Weights of a small transformer language model.
Size: width 512, 3 heads of 128 (1 for keys and values), MLP 2048 GELU, vocabulary 41963.
Each number is 50 + 10 x the weight over its row's rms, rounded and kept within 0 to 99. Layers, rows and columns count from 0. The size before them is the row's rms in percent of the matrix's.

# layer 5 MLP down (transposed), 2048x512, rms 0.079, rows 1269-1296, columns 384-511
101:40 78 50 43 42 80 48 60 47 46 61 45 45 68 51 62 63 54 51 52 60 52 62 50 50 39 43 45 41 51 63 40 51 52 67 55 45 48 39 52 35 68 56 49 65 43 59 49 43 54 50 51 49 58 56 48 50 45 49 63 59 34 50 57 63 43 37 45 56 51 64 54 31 50 49 55 49 27 51 50 52 65 49 50 59 49 53 49 44 56 44 57 60 50 49 42 43 55 41 34 64 59 58 39 46 45 52 50 44 49 39 43 62 49 48 57 64 61 30 47 46 48 53 45 51 52 44 59
111:41 40 45 51 50 50 60 49 54 47 51 38 50 53 61 33 56 42 48 59 40 59 56 29 57 57 64 61 49 41 36 41 46 41 48 54 34 44 60 59 53 56 48 44 48 60 56 58 46 45 60 44 44 49 67 60 62 44 42 70 58 42 48 51 32 33 46 49 51 68 72 61 60 57 57 53 45 55 30 51 51 33 55 44 58 20 55 41 70 34 51 39 39 59 72 50 59 63 74 42 62 65 37 46 62 62 73 57 48 58 32 42 48 49 66 58 54 51 57 58 61 41 49 40 44 42 54 57
094:35 50 50 60 40 54 45 49 56 55 42 44 59 48 40 55 46 41 50 56 51 43 62 61 50 37 56 46 55 54 47 44 51 44 51 64 68 64 30 53 29 50 39 57 59 43 52 41 44 48 33 55 47 57 49 43 45 50 57 36 45 56 58 48 51 38 44 52 45 65 62 46 61 54 50 44 45 54 37 57 43 54 68 55 56 40 46 64 48 55 71 60 43 49 51 56 48 60 50 49 52 42 34 63 67 35 78 42 45 53 44 38 60 38 43 58 50 45 46 58 49 52 38 40 48 37 46 34
098:46 50 53 49 72 52 51 41 39 50 50 44 38 60 51 46 43 45 56 47 55 50 41 52 42 30 49 53 63 52 44 51 40 34 45 41 55 56 50 42 49 61 59 58 64 47 44 51 40 39 41 57 37 42 61 59 49 47 60 52 34 36 47 52 46 48 49 55 51 53 43 60 57 37 60 54 55 42 56 53 67 57 51 42 53 41 56 48 35 56 64 58 38 47 54 51 47 63 52 43 47 41 42 49 43 46 59 62 58 34 59 51 49 66 47 56 61 46 47 56 63 62 43 46 53 45 54 59
111:67 55 61 58 41 40 55 56 52 52 57 64 42 74 51 38 47 37 46 64 45 51 50 33 58 53 44 34 56 37 41 62 49 52 32 40 59 67 40 59 45 50 58 51 67 67 45 45 24 52 44 34 50 61 66 50 50 46 42 66 49 53 39 27 53 53 38 46 32 34 30 46 48 51 29 41 34 61 64 66 49 51 60 50 36 50 53 51 53 51 45 50 46 35 36 51 60 42 52 40 53 47 38 45 34 60 44 55 51 39 57 40 53 53 65 40 56 43 46 49 66 62 65 50 39 45 50 70
099:41 41 54 44 34 49 56 49 46 58 47 37 32 41 38 48 48 49 50 58 36 34 51 41 46 35 57 36 37 47 51 60 36 48 56 70 53 31 52 29 43 30 61 40 55 41 65 52 50 55 60 49 44 62 48 42 74 60 38 60 51 40 45 57 63 44 74 57 49 42 43 42 45 39 45 50 43 29 43 54 49 38 64 57 67 49 54 56 45 37 43 45 50 36 63 65 50 42 56 46 58 43 43 38 60 43 63 28 48 55 48 66 53 66 62 44 34 53 51 57 41 20 61 50 45 41 57 38
102:54 31 41 50 66 46 57 42 52 45 44 51 38 44 62 65 36 64 36 59 39 62 46 49 55 45 35 39 43 47 51 55 34 60 62 59 46 45 71 52 39 59 56 53 52 31 72 54 65 51 68 65 51 57 22 59 36 45 49 44 48 45 44 48 37 37 65 46 54 54 53 62 49 43 56 53 54 54 37 40 57 63 54 46 58 52 55 51 59 42 48 54 60 58 47 67 51 41 53 45 53 57 64 40 46 32 46 51 63 48 53 53 50 53 51 61 47 54 44 52 42 59 42 54 65 50 49 48
105:50 54 43 52 53 41 57 74 43 38 49 25 71 56 57 58 72 45 46 66 43 38 58 57 57 38 60 42 43 31 52 55 39 45 44 37 61 37 51 47 57 57 39 67 52 65 56 40 35 53 38 72 48 52 53 52 47 27 55 55 48 64 50 45 64 55 45 39 38 40 67 70 57 52 43 64 61 59 41 46 59 56 40 63 59 53 51 41 48 60 48 39 61 37 59 56 46 42 43 47 47 57 52 46 47 54 53 54 57 34 42 68 56 60 55 51 44 54 41 66 45 41 50 47 35 41 54 58
099:58 32 43 58 40 66 51 45 46 32 46 52 44 50 41 56 52 32 51 37 42 38 50 42 60 32 51 50 58 50 39 42 48 24 62 55 57 72 42 55 56 44 62 51 54 34 40 52 48 52 56 53 49 48 42 62 53 49 63 62 57 52 50 51 54 37 66 40 56 33 53 38 57 51 45 37 35 54 47 57 45 45 47 51 54 33 58 50 44 72 38 54 66 64 66 61 38 44 50 58 35 55 53 37 45 39 53 31 50 50 67 72 49 61 49 32 24 63 52 43 47 26 67 40 44 53 63 61
101:47 51 29 44 53 43 41 41 49 56 57 49 40 43 56 53 55 51 43 47 72 60 53 60 61 44 44 50 48 47 33 53 48 57 42 62 49 58 46 49 60 58 48 50 27 43 51 52 45 47 57 38 58 62 66 63 51 56 30 47 52 39 48 47 52 52 46 63 53 34 51 47 61 50 44 50 64 57 66 49 43 52 38 34 50 43 72 48 42 34 54 60 44 38 38 45 69 55 49 52 60 70 61 51 34 45 61 60 53 45 40 57 50 61 53 25 44 55 60 61 33 55 58 56 28 29 78 53
098:22 54 64 59 37 57 48 39 50 58 50 39 60 62 50 35 46 33 42 28 47 61 62 49 30 55 28 57 35 51 27 42 34 39 47 50 47 36 64 67 51 50 62 62 54 49 41 34 55 51 39 48 68 66 36 50 36 51 46 62 47 32 43 48 53 35 62 71 49 43 53 63 52 49 35 46 48 51 59 51 48 60 52 43 32 50 34 60 48 55 34 55 30 52 46 33 54 64 58 45 56 42 57 54 47 44 51 51 61 51 50 50 53 41 29 74 45 28 55 57 52 49 60 42 44 45 60 51
096:47 52 60 51 22 53 49 57 55 49 44 51 42 41 53 23 53 50 57 54 37 51 50 40 47 55 40 46 42 45 56 53 32 38 55 46 41 65 43 56 62 34 43 40 47 54 36 58 46 33 54 57 45 38 30 45 48 57 46 50 49 54 57 32 51 55 50 56 50 51 49 45 41 34 58 41 45 44 49 48 74 52 55 52 81 43 55 54 56 63 47 53 61 57 58 48 50 35 71 64 66 54 46 58 53 53 48 74 50 45 47 54 44 37 55 64 59 55 64 49 45 27 38 27 54 43 34 42
098:40 52 49 54 68 58 53 44 44 64 62 68 38 49 56 46 55 64 45 43 51 52 43 58 48 54 79 31 37 71 41 46 62 51 57 46 31 75 56 48 48 58 45 52 60 42 53 63 42 41 44 61 62 31 49 43 35 45 51 52 51 57 54 57 23 57 50 44 50 49 47 48 46 45 59 62 66 53 52 45 60 38 46 59 50 40 67 36 59 56 50 63 61 50 46 40 51 57 46 64 54 51 31 50 51 57 39 38 43 48 48 63 66 61 50 58 45 51 52 58 60 49 49 52 45 42 42 64
098:54 44 41 46 43 74 69 63 62 57 38 52 57 40 32 50 52 48 77 74 59 45 51 44 57 57 50 64 61 47 47 46 45 49 35 53 40 52 48 57 51 39 47 43 52 54 65 49 45 40 74 55 45 53 66 54 51 53 53 49 47 57 46 54 43 56 57 62 32 42 33 50 46 53 62 43 63 59 63 56 62 48 43 67 42 40 55 52 29 31 50 23 40 57 61 65 71 59 49 47 46 44 54 49 59 37 49 67 60 59 48 50 62 47 50 54 43 30 36 49 66 38 49 48 49 32 54 50
105:55 46 63 54 40 34 33 55 29 65 62 30 47 53 39 73 51 54 47 55 50 55 57 83 46 54 58 47 36 51 48 54 53 37 42 48 51 30 55 58 42 43 52 54 60 50 51 45 65 58 32 47 45 54 57 49 51 43 64 61 57 40 44 51 23 37 59 56 35 41 38 47 62 59 62 44 55 43 63 54 54 47 47 33 54 60 60 60 47 41 46 50 45 47 66 54 49 54 48 56 49 49 46 62 54 39 58 35 55 62 52 45 50 44 60 43 79 50 49 47 48 45 40 51 65 46 44 48
096:68 40 37 44 55 57 62 46 42 61 66 41 55 47 44 56 36 67 60 52 48 42 39 35 39 81 35 72 46 49 48 53 37 44 74 50 48 55 43 41 61 42 61 40 49 38 37 56 68 35 35 55 46 42 57 68 62 61 42 50 41 56 58 58 39 54 57 55 36 68 64 47 36 61 41 51 47 49 37 58 45 54 66 47 54 65 57 42 47 58 51 50 36 55 46 54 59 49 55 33 35 71 66 43 61 52 56 61 66 41 36 65 43 50 54 57 45 58 57 52 37 49 51 42 70 53 65 39
098:48 43 44 50 58 46 46 54 55 30 30 47 71 37 64 50 67 44 41 53 55 57 42 55 53 67 44 41 56 61 37 38 44 50 58 64 52 62 49 62 38 57 38 40 48 63 44 23 40 55 59 71 23 43 55 56 47 61 47 44 51 50 50 48 39 63 56 60 46 52 45 53 45 39 65 48 48 44 43 46 62 35 43 54 60 48 46 50 55 47 49 49 52 42 43 64 34 35 52 59 56 51 26 61 65 64 57 61 56 58 47 38 53 46 43 44 42 45 62 40 25 49 33 39 49 35 47 56
129:39 50 45 52 47 46 43 45 67 48 53 37 44 50 55 30 40 53 36 44 56 49 45 50 48 53 62 39 50 40 47 44 41 55 53 57 58 46 52 42 54 54 42 43 47 38 46 50 55 38 29 37 33 58 46 53 41 40 50 46 47 44 33 52 22 50 21 63 41 50 44 59 48 55 49 45 66 47 34 46 58 35 50 52 38 55 46 43 43 59 64 57 57 41 53 61 56 55 68 63 60 49 41 53 37 66 71 43 61 52 59 41 30 55 46 42 44 47 49 49 51 58 50 39 52 45 68 53
099:59 68 44 68 57 45 60 55 63 49 77 69 46 42 54 61 39 43 79 48 56 53 45 63 40 42 40 49 58 47 44 63 45 42 34 68 50 42 41 51 54 38 63 42 44 54 47 38 59 61 49 48 30 44 63 39 51 66 36 54 49 33 52 50 38 50 55 55 31 57 51 37 60 67 50 57 47 55 42 53 43 38 60 63 53 45 37 63 59 58 45 56 56 51 53 51 56 70 36 56 46 42 44 65 57 43 54 47 49 55 24 50 56 41 59 50 59 34 47 45 45 59 52 50 49 50 38 46
097:59 56 53 40 42 63 46 50 63 46 47 67 69 64 46 58 48 47 58 42 27 52 47 41 74 48 64 59 51 41 41 45 44 50 38 34 41 39 44 53 61 31 52 49 58 71 61 41 59 48 37 40 48 66 49 48 60 42 47 58 33 49 45 54 47 29 55 38 55 41 58 53 49 28 38 45 46 73 74 57 41 62 27 36 59 46 52 45 50 47 55 48 38 44 57 55 43 58 23 51 45 38 35 45 50 43 40 60 54 51 54 30 48 32 60 56 57 60 58 52 34 41 62 66 66 49 54 73
096:82 44 46 67 55 43 51 41 38 52 62 53 59 62 50 38 44 35 66 74 64 48 45 44 44 52 39 47 43 40 31 61 35 55 47 46 40 44 46 46 42 38 63 24 55 62 49 43 50 33 48 44 19 58 46 53 49 54 52 48 47 47 41 56 48 45 57 54 38 55 42 54 28 42 40 55 48 49 43 48 37 43 39 68 50 43 48 36 59 66 57 36 50 55 39 55 53 53 53 52 51 55 60 57 41 38 55 55 43 56 48 50 49 25 42 26 63 49 58 46 57 64 46 73 42 33 43 53
107:19 68 29 46 55 49 46 56 58 51 40 53 36 57 52 35 58 41 48 45 60 52 62 54 26 58 52 58 41 43 48 52 42 61 59 39 45 29 44 66 60 44 62 59 47 51 54 44 39 51 49 43 64 56 70 63 52 47 59 61 62 37 58 57 53 70 46 52 35 47 57 39 38 39 45 44 73 56 46 44 41 48 44 25 47 57 49 51 49 42 47 32 34 45 42 43 57 52 35 46 56 33 45 55 45 40 48 60 61 49 44 50 65 53 36 42 41 31 46 66 57 47 40 48 33 48 56 47
100:38 54 55 52 54 37 42 48 43 53 52 58 40 55 58 50 52 63 50 33 50 62 67 50 48 55 53 49 59 59 48 49 53 58 43 64 63 50 48 48 43 49 43 29 42 48 39 53 31 55 48 46 47 56 51 56 53 66 47 48 47 21 32 62 42 28 38 51 43 59 42 49 54 56 25 41 59 63 56 45 44 45 33 63 49 46 55 36 50 45 63 58 42 38 55 34 51 62 51 60 48 53 50 62 50 37 53 50 54 43 41 46 53 50 47 34 42 39 33 44 52 50 37 58 47 62 20 45
095:56 58 59 57 61 61 54 60 65 60 52 64 55 50 44 60 37 45 56 39 43 50 57 43 41 52 52 59 64 44 47 46 60 57 39 55 44 60 51 34 46 52 52 30 38 53 61 49 58 71 56 51 63 75 47 46 56 61 59 47 33 60 45 41 62 45 45 60 40 41 18 50 51 43 39 31 43 50 74 58 56 46 56 48 48 48 45 47 47 51 57 44 62 55 42 62 44 49 59 51 52 52 37 68 45 51 44 38 73 45 63 44 67 50 34 55 45 58 34 47 41 53 48 50 67 52 39 74
091:47 31 54 49 52 38 66 60 42 39 43 49 45 14 67 57 52 39 69 56 52 60 53 54 42 53 53 41 47 60 57 56 43 38 42 56 42 53 49 53 52 33 45 62 68 62 69 30 55 49 46 69 51 69 50 48 59 60 52 60 46 47 54 44 45 64 54 46 49 53 54 26 59 56 64 48 41 43 53 46 41 54 46 62 48 45 42 50 66 30 42 41 41 88 49 61 43 66 47 48 46 59 46 56 45 55 51 51 52 59 43 43 61 57 68 46 57 59 35 57 54 38 52 29 42 45 36 39
105:51 49 47 35 67 52 53 44 47 55 52 46 45 74 56 52 33 57 53 50 59 49 36 46 56 51 56 53 42 48 46 46 67 65 46 55 69 39 57 53 61 39 37 39 40 25 44 47 57 44 55 49 62 35 66 45 41 43 62 51 44 57 43 53 53 50 48 49 34 71 55 49 47 43 46 56 49 62 39 52 26 35 44 58 52 41 38 36 52 41 35 49 52 49 46 67 47 58 60 47 60 45 51 52 46 65 45 62 60 46 63 52 54 30 38 64 24 60 46 56 47 48 41 38 74 58 52 62
095:50 65 56 51 35 68 58 47 68 47 51 67 51 38 40 58 38 57 53 65 42 46 58 46 55 45 66 39 69 40 35 73 30 38 53 49 54 48 71 58 48 54 61 47 63 44 50 35 67 65 60 53 58 51 63 62 66 43 45 48 58 67 36 33 49 51 61 54 45 50 44 41 59 58 48 61 53 39 53 60 52 55 63 49 54 55 53 39 33 63 41 45 43 32 65 40 52 43 58 52 58 57 51 44 48 30 48 37 62 63 60 50 49 40 56 42 53 44 36 53 51 40 36 42 58 38 65 31
094:66 37 38 65 48 34 64 27 48 36 52 53 53 45 65 51 53 49 57 41 52 54 38 30 50 69 43 38 58 45 56 69 50 50 41 66 41 48 46 51 49 45 50 45 45 48 53 41 61 49 54 34 33 49 42 54 47 73 54 29 25 68 40 42 56 47 55 44 41 32 55 57 56 57 66 55 45 45 65 32 57 63 60 53 40 60 38 60 50 48 53 42 48 74 55 35 63 44 39 44 54 39 53 47 54 42 42 39 56 38 43 65 35 54 52 53 56 44 48 39 69 44 40 57 39 48 62 48
# layer 5 MLP up, 2048x512, rms 0.0819, rows 1270-1296, columns 384-511
104:51 38 44 42 78 68 46 45 42 59 43 53 64 44 53 44 30 56 54 49 50 54 58 55 52 54 55 61 34 46 54 56 37 47 50 60 75 71 39 68 37 59 45 50 38 35 48 41 53 49 68 41 41 55 42 62 60 44 36 35 57 50 35 42 49 59 49 53 51 30 46 56 60 42 54 53 45 33 51 63 31 36 71 45 54 42 46 57 66 45 50 56 41 52 57 64 36 38 60 48 59 36 40 44 39 50 54 37 47 48 53 55 60 39 55 44 55 49 45 44 56 60 44 40 44 35 57 55
103:48 43 45 43 50 50 67 49 49 36 59 45 45 53 48 54 42 48 27 50 41 58 46 39 55 61 37 48 46 57 46 50 50 52 54 36 66 39 57 41 47 51 56 51 48 71 45 66 34 61 58 66 43 47 50 44 43 50 51 66 55 44 49 61 55 28 53 54 41 30 48 56 41 36 48 37 26 46 75 42 56 53 43 44 44 46 57 59 47 55 53 37 57 55 61 34 51 39 44 46 48 34 52 50 37 57 48 51 50 48 40 62 39 42 36 50 50 46 63 51 51 56 60 58 55 37 49 52
093:51 62 49 58 27 55 32 55 57 51 38 54 66 60 37 42 46 70 50 51 52 67 56 52 63 63 59 58 54 67 48 50 48 54 69 69 54 69 65 59 47 56 49 39 39 37 56 63 62 51 51 41 71 49 31 55 42 36 39 59 57 63 50 54 63 52 53 64 47 49 47 48 47 50 53 58 55 51 50 56 38 39 52 52 51 41 46 49 59 50 35 23 66 50 58 43 36 35 30 58 52 54 54 43 48 59 52 42 52 66 41 43 45 39 40 50 27 58 50 37 60 64 51 31 59 55 48 50
105:50 54 60 51 53 45 51 52 27 69 52 55 48 49 61 50 52 40 51 60 46 54 58 45 25 43 46 52 57 49 50 37 57 50 57 36 46 56 45 58 43 31 40 35 28 52 54 57 51 61 41 36 53 60 51 44 50 39 51 63 52 62 48 78 43 36 49 52 39 42 51 32 56 61 53 49 58 81 58 60 58 46 42 54 67 51 61 48 50 60 43 50 34 51 29 66 48 35 45 57 36 40 47 30 47 62 40 58 54 53 56 51 65 49 59 53 41 53 46 35 43 45 64 55 50 60 57 64
103:49 55 30 53 62 55 59 40 57 57 41 66 40 60 48 58 48 55 50 44 51 73 50 55 53 45 46 69 67 49 37 54 46 66 43 38 49 50 26 47 61 52 41 58 63 44 52 53 58 46 56 58 63 39 43 63 46 34 50 30 48 56 54 53 56 51 39 49 41 74 56 61 57 57 57 54 53 58 64 47 55 60 35 42 39 69 48 45 40 58 52 56 40 73 43 58 47 56 20 51 48 57 50 49 44 61 52 52 43 51 52 40 55 49 54 57 60 49 49 43 53 58 30 50 47 57 31 55
101:47 52 40 40 47 58 71 56 41 73 28 37 58 50 37 43 49 65 54 51 52 50 26 53 44 66 53 46 64 43 35 43 56 58 22 41 54 58 55 55 43 42 43 42 61 51 61 49 38 57 42 55 45 55 58 33 69 49 42 52 52 56 43 41 44 59 44 48 35 59 72 53 50 44 37 47 54 58 57 54 67 46 65 67 38 47 49 45 56 53 68 53 54 53 63 38 61 54 40 43 73 34 42 42 71 46 38 50 64 69 33 70 44 44 36 53 57 53 57 38 60 57 41 64 49 50 55 57
099:49 53 38 44 51 50 23 54 36 52 52 36 40 37 55 51 61 41 44 45 56 40 39 43 52 60 43 60 59 57 50 40 56 57 44 44 55 40 41 38 58 43 61 48 43 44 41 57 48 38 37 56 37 54 45 51 57 45 44 43 59 69 47 61 57 45 43 51 46 49 75 58 47 61 41 53 54 61 61 51 44 58 46 39 51 38 58 51 67 50 58 40 41 53 56 48 57 64 58 55 29 54 46 68 39 41 64 51 35 42 34 35 39 62 51 44 60 56 52 41 54 62 63 73 52 44 60 61
106:39 63 51 56 49 45 58 51 51 39 42 48 69 53 65 55 58 42 59 59 48 38 53 51 63 57 50 61 60 51 48 38 24 60 38 63 41 47 55 55 53 42 67 53 50 45 48 57 60 53 32 42 35 48 65 53 60 50 53 42 35 58 55 61 55 46 33 58 48 65 52 38 50 46 62 46 59 48 48 43 18 32 39 52 40 53 46 59 33 38 49 48 53 36 53 62 52 50 37 63 60 59 55 47 52 48 52 42 46 51 47 57 39 38 35 58 52 55 66 52 45 59 45 52 56 42 44 64
092:59 65 81 50 61 45 45 51 57 42 26 63 55 58 54 44 55 50 52 44 54 40 46 65 37 53 50 51 64 45 37 54 55 34 53 43 62 57 63 44 60 43 43 44 47 47 49 53 65 52 57 53 49 40 49 37 46 66 55 73 60 39 51 52 64 29 49 42 36 63 59 63 42 49 63 33 45 54 61 47 43 43 66 58 58 65 61 61 68 50 57 48 39 53 61 46 32 54 60 51 52 41 49 39 48 45 59 46 20 44 59 59 40 38 52 67 55 48 42 62 59 28 51 42 44 57 44 61
112:46 60 49 49 73 39 48 51 59 46 49 46 40 54 50 39 47 48 56 55 61 60 56 66 44 48 46 50 51 65 45 48 67 67 53 80 52 68 46 27 46 43 61 59 28 42 62 58 38 44 64 65 42 50 61 55 55 64 59 35 20 54 60 52 47 51 55 39 66 64 58 28 71 48 55 60 47 54 49 42 37 52 39 41 54 57 64 38 58 48 45 43 62 34 40 56 66 66 61 41 48 41 57 32 75 48 35 58 38 53 63 31 35 43 71 60 44 59 46 58 51 47 40 58 38 62 51 33
099:46 50 55 50 56 48 36 52 54 53 41 47 60 63 55 64 41 45 53 42 48 66 41 50 36 36 33 40 48 51 47 58 41 42 54 49 52 52 54 49 42 50 63 53 43 45 45 52 72 42 57 65 35 37 58 49 59 36 60 51 65 50 46 46 46 51 52 72 46 46 62 53 45 41 47 23 57 45 57 40 36 52 44 55 50 51 61 31 43 52 40 40 40 52 72 57 44 47 33 52 72 62 48 39 48 70 37 50 56 59 50 41 41 62 77 39 40 39 38 37 55 48 50 48 48 41 66 42
101:78 37 40 48 37 43 64 55 46 48 46 50 43 36 43 46 59 48 49 47 21 65 30 55 53 35 50 56 56 48 52 47 43 48 42 52 51 59 54 53 66 43 44 70 27 51 51 63 41 36 54 57 58 53 43 72 39 47 34 42 15 50 52 61 75 50 54 54 75 29 32 52 64 47 49 49 60 43 75 40 54 54 55 49 43 72 50 50 70 46 57 41 57 65 48 51 56 56 42 66 45 41 23 60 38 47 53 58 45 67 61 31 44 60 43 37 65 51 46 51 36 51 51 50 47 48 54 44
092:59 60 43 53 50 48 52 44 49 34 46 51 46 68 40 54 28 45 41 46 50 53 57 58 64 60 54 54 43 52 43 47 63 53 53 55 54 41 42 46 44 50 50 34 60 50 54 62 56 58 43 47 52 52 48 54 47 62 61 60 58 44 53 45 58 43 55 37 42 57 45 51 54 43 49 62 35 65 34 64 43 60 62 40 48 58 48 45 40 63 53 69 38 47 46 47 63 51 55 57 39 45 53 39 47 68 49 70 46 32 63 54 60 46 68 61 57 58 37 39 52 46 47 67 64 29 39 49
104:53 32 54 43 50 55 53 41 50 50 43 61 43 50 44 34 38 47 63 32 41 59 59 54 53 63 53 54 42 62 51 48 56 53 52 49 46 53 50 53 50 68 57 57 72 74 42 50 44 64 47 47 51 58 45 48 46 66 61 39 55 47 38 65 54 52 55 48 60 53 55 50 66 51 69 55 60 52 53 45 36 40 36 53 62 38 64 59 60 28 39 59 30 42 49 57 38 57 48 53 53 42 42 59 60 41 62 69 39 73 35 47 46 35 51 56 61 35 63 39 44 59 37 42 45 56 39 43
101:37 53 61 58 63 50 41 55 76 56 36 81 33 40 46 41 53 36 33 45 36 56 56 61 66 43 59 40 48 63 51 50 60 64 47 40 52 56 41 52 49 57 42 60 52 59 50 56 61 63 61 62 39 58 42 58 48 53 59 50 54 50 50 42 69 45 67 54 65 20 28 65 42 41 49 21 57 48 53 46 37 47 63 49 58 45 62 51 39 48 56 60 61 50 56 52 37 33 40 59 71 44 46 68 49 39 35 54 45 60 59 38 50 39 59 46 42 76 39 45 65 34 51 44 58 63 48 55
096:41 43 69 56 51 47 36 46 43 63 50 46 56 51 68 48 46 67 51 43 48 65 58 52 58 52 59 48 46 45 61 57 22 58 71 54 46 60 41 38 54 46 46 62 53 48 63 41 41 61 37 44 46 32 49 50 40 70 45 53 61 34 54 55 38 49 61 37 47 44 50 59 49 40 55 51 40 54 59 41 35 56 38 51 53 49 55 58 39 48 47 37 38 62 47 51 45 44 55 51 63 48 47 67 53 56 40 46 60 43 48 50 44 43 39 36 42 55 54 45 68 54 40 40 54 52 40 45
122:40 45 67 51 55 65 19 55 46 47 28 45 57 55 49 39 49 51 54 67 58 33 48 54 29 47 53 61 49 50 30 36 48 46 42 49 45 49 61 56 37 51 31 35 47 49 42 59 54 38 38 39 59 29 58 59 55 54 47 55 67 44 39 59 45 30 39 85 47 56 59 44 42 62 62 47 63 36 50 49 47 40 61 71 48 47 52 49 46 49 58 52 45 43 50 49 58 53 53 51 49 49 46 46 52 55 57 60 44 49 58 59 42 57 51 36 33 29 42 67 42 53 47 37 42 79 39 64
100:44 62 60 56 41 59 56 72 45 53 57 38 62 54 48 36 41 50 59 53 52 43 45 41 60 61 53 54 57 49 33 61 49 51 38 53 64 63 48 65 53 64 55 52 47 47 43 52 60 46 44 50 47 53 45 62 48 71 57 52 49 45 61 45 52 39 52 73 50 37 52 56 47 65 42 51 55 52 54 53 56 61 49 44 30 73 65 43 52 48 52 42 57 28 56 49 56 49 45 38 51 19 53 27 33 37 43 50 66 46 61 47 62 73 60 78 60 57 64 61 59 47 47 50 52 56 77 37
101:39 41 55 61 50 46 48 70 34 54 63 46 50 49 50 47 46 41 53 51 67 56 63 51 42 58 30 41 46 58 50 55 59 48 63 56 45 34 49 70 52 45 55 32 58 41 42 48 33 47 60 43 41 51 60 38 35 54 66 42 48 39 62 46 51 52 65 35 42 57 42 43 45 68 60 67 56 42 38 50 70 50 66 34 55 60 53 38 54 47 40 42 67 61 45 46 47 44 61 58 55 63 47 41 65 41 63 31 47 54 47 44 51 55 47 50 42 36 49 70 38 57 53 38 51 45 42 56
105:46 45 60 54 46 45 58 48 61 54 42 45 59 55 41 60 59 66 63 57 59 59 34 32 52 46 55 48 57 57 47 45 38 71 52 56 67 58 55 40 62 55 37 63 53 53 61 57 41 68 51 65 51 48 45 55 53 51 32 48 48 46 42 46 66 48 49 62 52 41 39 59 52 51 44 51 37 49 67 57 53 61 53 55 42 50 53 43 45 32 67 66 45 53 69 65 57 49 58 56 42 54 27 45 47 53 36 41 46 60 42 48 48 28 58 53 45 57 45 57 51 43 68 29 54 54 43 60
096:39 68 51 40 59 53 23 45 54 48 63 39 48 67 50 39 45 60 52 54 58 51 48 41 37 35 57 54 37 40 52 48 45 48 65 47 46 32 33 44 32 49 43 41 44 69 74 46 41 65 37 53 50 43 54 49 60 47 41 43 47 40 62 51 31 35 39 59 54 57 56 52 66 30 52 46 52 58 47 31 46 39 46 57 63 51 53 43 49 42 42 37 60 47 41 48 40 51 47 43 44 68 34 54 62 28 50 51 44 48 52 62 38 51 62 52 47 47 47 41 43 70 57 42 45 64 42 65
101:55 42 45 50 44 74 46 49 47 48 64 60 74 50 31 55 52 40 50 35 60 49 53 51 43 48 56 65 59 43 58 55 54 37 33 55 53 42 32 39 53 50 63 46 50 56 68 56 52 31 63 60 57 57 53 51 41 59 31 52 60 49 55 39 51 44 34 40 51 41 38 61 47 63 48 52 47 57 61 24 36 48 45 34 58 53 54 55 41 52 57 31 43 35 51 49 47 44 45 51 48 55 28 25 65 47 51 62 46 48 62 34 42 55 59 63 52 59 43 36 44 49 62 45 57 45 62 55
098:53 45 54 33 63 44 50 37 56 44 31 51 43 53 47 46 53 57 55 54 70 54 34 50 57 58 58 42 51 71 38 46 46 58 48 49 54 27 47 32 55 47 55 64 71 78 30 63 42 47 56 61 53 37 52 55 57 48 29 49 60 45 52 48 27 41 63 41 58 34 69 53 45 49 60 43 41 56 26 52 41 47 49 42 47 50 47 51 51 37 42 38 51 47 51 49 61 63 42 50 59 49 40 30 43 67 37 56 27 51 49 50 43 52 57 51 50 44 71 45 50 50 49 38 41 51 62 40
104:59 71 39 60 44 42 27 58 45 64 55 52 49 89 40 63 55 50 28 39 54 46 34 52 51 68 48 48 33 48 49 55 52 49 57 54 57 51 39 60 63 54 56 49 43 51 33 68 49 63 66 42 27 59 54 53 37 49 56 47 55 55 59 49 44 44 47 41 49 40 44 61 49 44 41 51 58 57 46 44 53 38 43 44 56 59 45 45 38 60 49 54 60 17 44 39 51 55 46 51 65 33 40 35 39 44 63 59 56 30 36 61 46 58 36 65 50 43 51 39 60 63 59 72 52 43 63 67
104:46 34 48 67 63 55 49 42 49 57 61 42 49 47 47 48 57 50 39 47 57 72 41 37 55 37 59 68 49 33 50 40 35 41 38 56 47 46 66 47 56 59 58 55 44 52 59 52 69 55 53 64 71 52 47 54 35 38 46 43 57 36 59 61 53 43 57 37 47 40 41 41 51 28 29 56 39 69 70 44 60 55 53 55 68 55 54 67 48 48 47 72 47 60 61 56 58 58 46 50 52 63 44 61 44 57 68 46 43 37 48 45 52 57 54 42 49 51 70 51 49 49 42 39 58 51 52 35
099:56 45 55 57 57 40 49 54 42 69 50 52 56 49 56 52 41 57 53 57 35 55 56 40 68 51 58 47 33 47 49 45 53 47 59 49 26 51 27 38 40 52 50 66 47 53 58 53 51 51 49 50 45 40 60 54 56 56 52 46 56 53 55 55 54 35 59 51 34 50 42 44 43 67 40 58 56 58 51 62 61 58 46 62 44 71 45 58 61 48 59 57 49 44 58 59 48 46 49 47 43 42 43 45 45 23 39 46 44 42 41 38 50 49 48 59 50 67 67 56 54 61 58 48 51 47 45 57
098:40 54 57 36 42 69 39 58 36 46 47 59 43 48 37 61 64 57 57 51 52 54 57 57 57 46 43 45 51 50 32 26 60 53 59 39 59 52 56 63 58 55 73 65 49 50 50 49 41 63 41 54 52 50 48 49 56 54 57 60 62 38 60 52 50 43 54 51 68 41 49 56 64 27 32 44 52 58 50 71 49 56 37 36 41 51 49 58 45 60 47 44 55 57 69 77 41 56 68 35 36 43 77 30 37 37 56 51 60 38 38 43 78 62 54 31 49 56 57 66 48 59 73 59 54 46 43 52